python train.py --n_head=6 --norm="rmsnorm" --positions="rope" --attn_scale=0.125 --init_std_qkv=0.0381 --init_std_o=0.00636 --init_std_up=0.0381 --optimizer="soap_variant" --lr=0.00434 --lr_head=0.00469 --final_lr_fraction=0.0 --steps=6415
Each number is 128 + 32 x the weight over its row's rms, rounded and kept within 0 to 255. Layers, rows and columns count from 0. Numbers have three digits each. The size before them is the row's rms in percent of the matrix's.

# layer 6 MLP gate, 448x192, rms 0.156, rows 429-447, columns 0-63
099:102145121131114141107106128160121138178077096149108162117148121165083067116191078158111149190164185111089182085082147128107125132121075118107093200148115126122115148140121048157146176136089159
095:134140120165137101153080072160139091137180094186131162106162105076113148091105190121104136122168043134087110157132087126119147104080127146087093126068173186094155091148098106143123114128132127
097:052107071100115135150188123098083097130108121151146154081163165090129092091112143130122134073161132051129138110097139148121103062075136161099153100144195085189085114135063110128116171118133151
101:058126133142106174125119159064123137124166133114144120193172099161122210115099129154111160153154129163120127067137132134112121119073115164127130116127106180132149099155133129139128136148087124
104:052083133165115069119153146155114138139109122120140177080081144122119124067195092150098169093140166125056114125119159221179079166116105215156165092136127127152105115205141099134154141151120151
099:078096104151088147155136093153162115144121087077106138150112117093111091130143083142183200145113156114111184127137100110096138141059127109159099152177074110131090184161188122111193145112093145
103:120117046153138127168162098117113191184167153147136163127129145093098152205117176115108149118087131052156163091137113142094116182109000160138151066143168079092185095112122137157164085116141130
097:162168208105082076125111140125060097138125070163143147194056116192176100101122086116146153147102157152142147119040067160156112144159160087078159152109115118084133110085137129143152179121171138
098:094143141128132150146119129142150092149113091104103105155172137071139105106125124144119161120144166107150169140127074133162116060138129095142144165122110145155113140164163140099118130120066193
098:158190132159127121117095075111099117166107116066112091125115124098172170087141127129055134113062122157101129146171144103098143106114134173153195172212112095107095115145159079123152157128136180
096:156106072127110163077144104106119090141096118081128164097160078151147112107138073110133098177131117129079192111109168136154166138091053155125142187118184111091168130117111168152110196155153162
098:155141136193097127170148078153165083160163103075162017127112085158151139129182159123117150144118112157097138069160183129093136073127139149087090100174135080072111132082162156071121160160156138
101:119155121132163065140186152207132139165127171101178107169099121094188111139153135150091141101115116124079128109108062128137111133097110079098051095130126164097162122098109122124169112141110095
105:120144138165142123153165151092151121167157113136096174056151100161135133160090109152135156094109065167086077058151117118097111190139093105106174114117143147210126141149133157156145151170051153
101:102096109104082105136134091082153139043119139174142130160099126098165152133121166085130160198137164123057130115123163107156166132115156087088113116115182144130120090167108173132191151147147097
098:124095095109132117162139108105122083108175123159108105089085169107187108163108163113046169151120113104078115082138095112110146110117126115124080173083138094087134085153104161099128162163086102
096:182169148093076163128132143132175107167154075112134124107070117122163128144059140184145118145183171164127150140154148094126147164112098171144086126147133158105067143184112076123155168124145152
100:128147139144096119118105100166210113121146118094112115129098147147131128099078201101134152143186134176122196075141135129137095069126119103095165131178096140094152092115120169121132133138082146
092:147153154074117141163129167112156096171187143139073133120108088107136112145179107160087118096111153160097108183092147172131148103162142152091146135111112147144145107148075189177119118068078101
# layer 6 MLP up, 448x192, rms 0.152, rows 429-447, columns 0-63
100:080165104119097145151094137119138138105155146082111129089179108129144150166089123122076132122150157162164193166082142156112138142142141142144135104112110102112107088123115099097146109145072136
097:137163105123166201138120159218129121100153168130192149156110109129143097091097173062140116150053071149107070144101111131191103161054157146159064145113101170103121156112127152123133094112242138
088:143114141155107134107165077132118074080109102118106116150123142146109156087135096140082163110125143143139122156107086193154182109109150151141173123171136127134100125139121154130140073173124158
103:126084042141066085144199084163111066157154131118172131139092122148133127076155119102062128192185101155188137130150075132124145213164127099083129114133151145160129171151160136122117091149112174
101:112085140146139154151078154142131151088130121153110120147103184115112107145094094171098095139141156116166100109172122125108127205105096134146061128106152108090203125120107096154166159153136158
101:115077093135095232116192134135077161149058105109152170113131148140114117107104127145180102108126171104185117102168102120080110133147108139128180066160102153140101121125163132178093104159138120
100:194095100133170175096158136135141128106107144157138133129095140145144134162120104161074146103146142087122146090089118179107124120131134187111158107160107135092106139102108156155130078137123146
099:137206129129135106136128149100114129197133158164148182116138118078153147155105109110121162103176107113150154207174154154140070154094141087136074136104171053148199114149143146103180104146145071
102:089141130077092159156153130093095097152122172131178091148118160089132107134137156143090092086135128208101141091114086103110081058124158198132144122149111151041125148084124074118122121046114123
098:127109137095091185093155144116152084131166209057187136143100170121107147163111081108144120142140141138192133145163144217124111161190061113161041103143104120166152104106101131114082116130173104
104:188100135060091129152141148148119139179121151121133168150154087114130170069079097109096165125144131116143142149175189163127167160129121105120187122129176082105177130111145189079145156171164127
100:161068142091168143087116131120109074074072099167123146183148106128147093104169165120079088139141129144105115109118132155170131114109088120078115107142083156097039150102124054127154149123151112
099:118140116148079157098142147086124159153104109115137144078158137131063122111116121108091145126131103123108152091185093170113115106187133079134155111098170147125143090114115112082142123111128131
111:124149142094147124130116144141082164102106141148155129165144111091136111153166151112087161065069130135061144161149110139088133076172101090125090145170151134046091058141112083159106123174178132
098:099112114105053103146131096056146059099118089119141101149118132150141193100113152154149145158108093155101119111138162105135102173143120132103114113153126099070115117138121180165105098123114101
098:168145160111154111106128143091083176153124109117127129166118135150143167127156107172131150140118146193058149119172115139072178214097198141128158096124097094110122108125187161104118103129154111
098:147102153075125127151117155122137095132153111138095147168165117062134125148135077171165173094131126110172130197163098101143141105058155094185141136157099155124156095170104111096132130172169137
101:149116133103141165128136148097094091145172148120135166191080181131099124105115063136105169154055141185174086078206131118100198102188077068079117147160116142158164099104151111157114129112135124
093:163138147117100144097099149132143064137118112115143119143159129070146128089161129143132166155110115119137164069171148125170172174114114108120078155109164147095110180165177132165125124121123087
# layer 6 MLP down (transposed), 448x192, rms 0.15, rows 429-447, columns 0-63
099:116128092165121144144135177163075130150142170088176096184095127076128133090095124139185112120152070086073165123128096103153143133084169115208127111154108106123159180138122140093129109077130157
096:113221134172145161120143110119142130070183060127182093124097155093199130127160116144112145121126114159152114118146174116094118091086089093132111109087105156144121106108150145127082160118085098
095:102187142109138082121093105095167134143128083096145138155127187123139143144127130134093205199083135210068141096075112090185188101138131129112102140139080099177160110116133128122090149129099196
102:126191134119091117104101149114118088154088098071174126133145136099094114202155112154149118087184106137127156094137121059106112097114115176113075120131132097131069161096128129159149142151125156
098:147150128124093147154139172108119112133130158107134156052137160158118090128133122193088031185171117143133120109056146150103110130139073119164095078141165120136127185119153130144155142147117054
100:087150080115108185095117088177154161150119145156157179124108161127098121097160222086095071151092137130118077141102154183130141095112151098140122171102061042103128133159158149134117149114188118
102:096103146092097126123125154144141148093132150106152150188136121107139102123112105099117136095108150133117180121103121134134144146145163105102099133132081156145116182149133113115101132115074172
099:154062146099107122167130112109115164137120115149098123166147159164079103127128100146166162111129115116151121102114230104080157095158158168167136107092149151126071098140123074098124107149125147
098:136117089098124064132108131149149172137120164045111111117107115099135153171120127144107182138123064117172150106097185150096108122183132131109124068103107063129107133074088085090140158165137121
098:119128140145129170121134173160127084131074094156131143101155098091103132080104135138140213175108145082132153118118099160126155167132134126120180074057111126101178112077116101121196153126067100
100:119123119129113161152113140129138108130126207193162129131138161084116105125139216104159166130138136157087143127075150175141131108091128132130079106152168153137109158099133154089108140089087142
109:114137128110118092166147170184149122105115205121085165172109122097165136115154097046140112096087162168160135076129125085149116123141096103071124151125100146147137082102163237149188105184108118
098:192082132120110142146143100099075212111138137163131167099099167165181100076141086104086158135140171125150169117176122128134141106091120124190134116124189098159122132114082127182173172147094083
103:103126117111089166153139163108118147047142074118079124138098108106110119144138091123108164107186127187111146085132130092067041168096133130138143132128138107157085095168147203152119083160166173
099:147112191107124134110092092120080091148109108165150200117163083118184144117128117187093146143089160166117115085074122128069141094151118142128111137113208103086167118101105135118082150101080164
098:102054133079089116109119131149135052119154116135137039156097101154107135130114143147183148186157132134126170202162089090138146131158124084116098070131075107052111124103145121113093209180139116
094:117106154075129113116098092027110135042180088141143155113148133087138152121122112175127121095098124099172124139137083157069159188113151107114170093106154171115099126161157163121125187088125176
096:176137131168061180164143095149123173132117078197147166120092193132119110158138138152126122129098123079138157068178152130117113127116085107133201080124205133170167180120109153141117082133155151
092:137105174139161152128117132111143063119167163142088099151120094121156101163130117074109068076120066091185058178115097131131150053192103109129114083127148104110145118087109131105127146059106214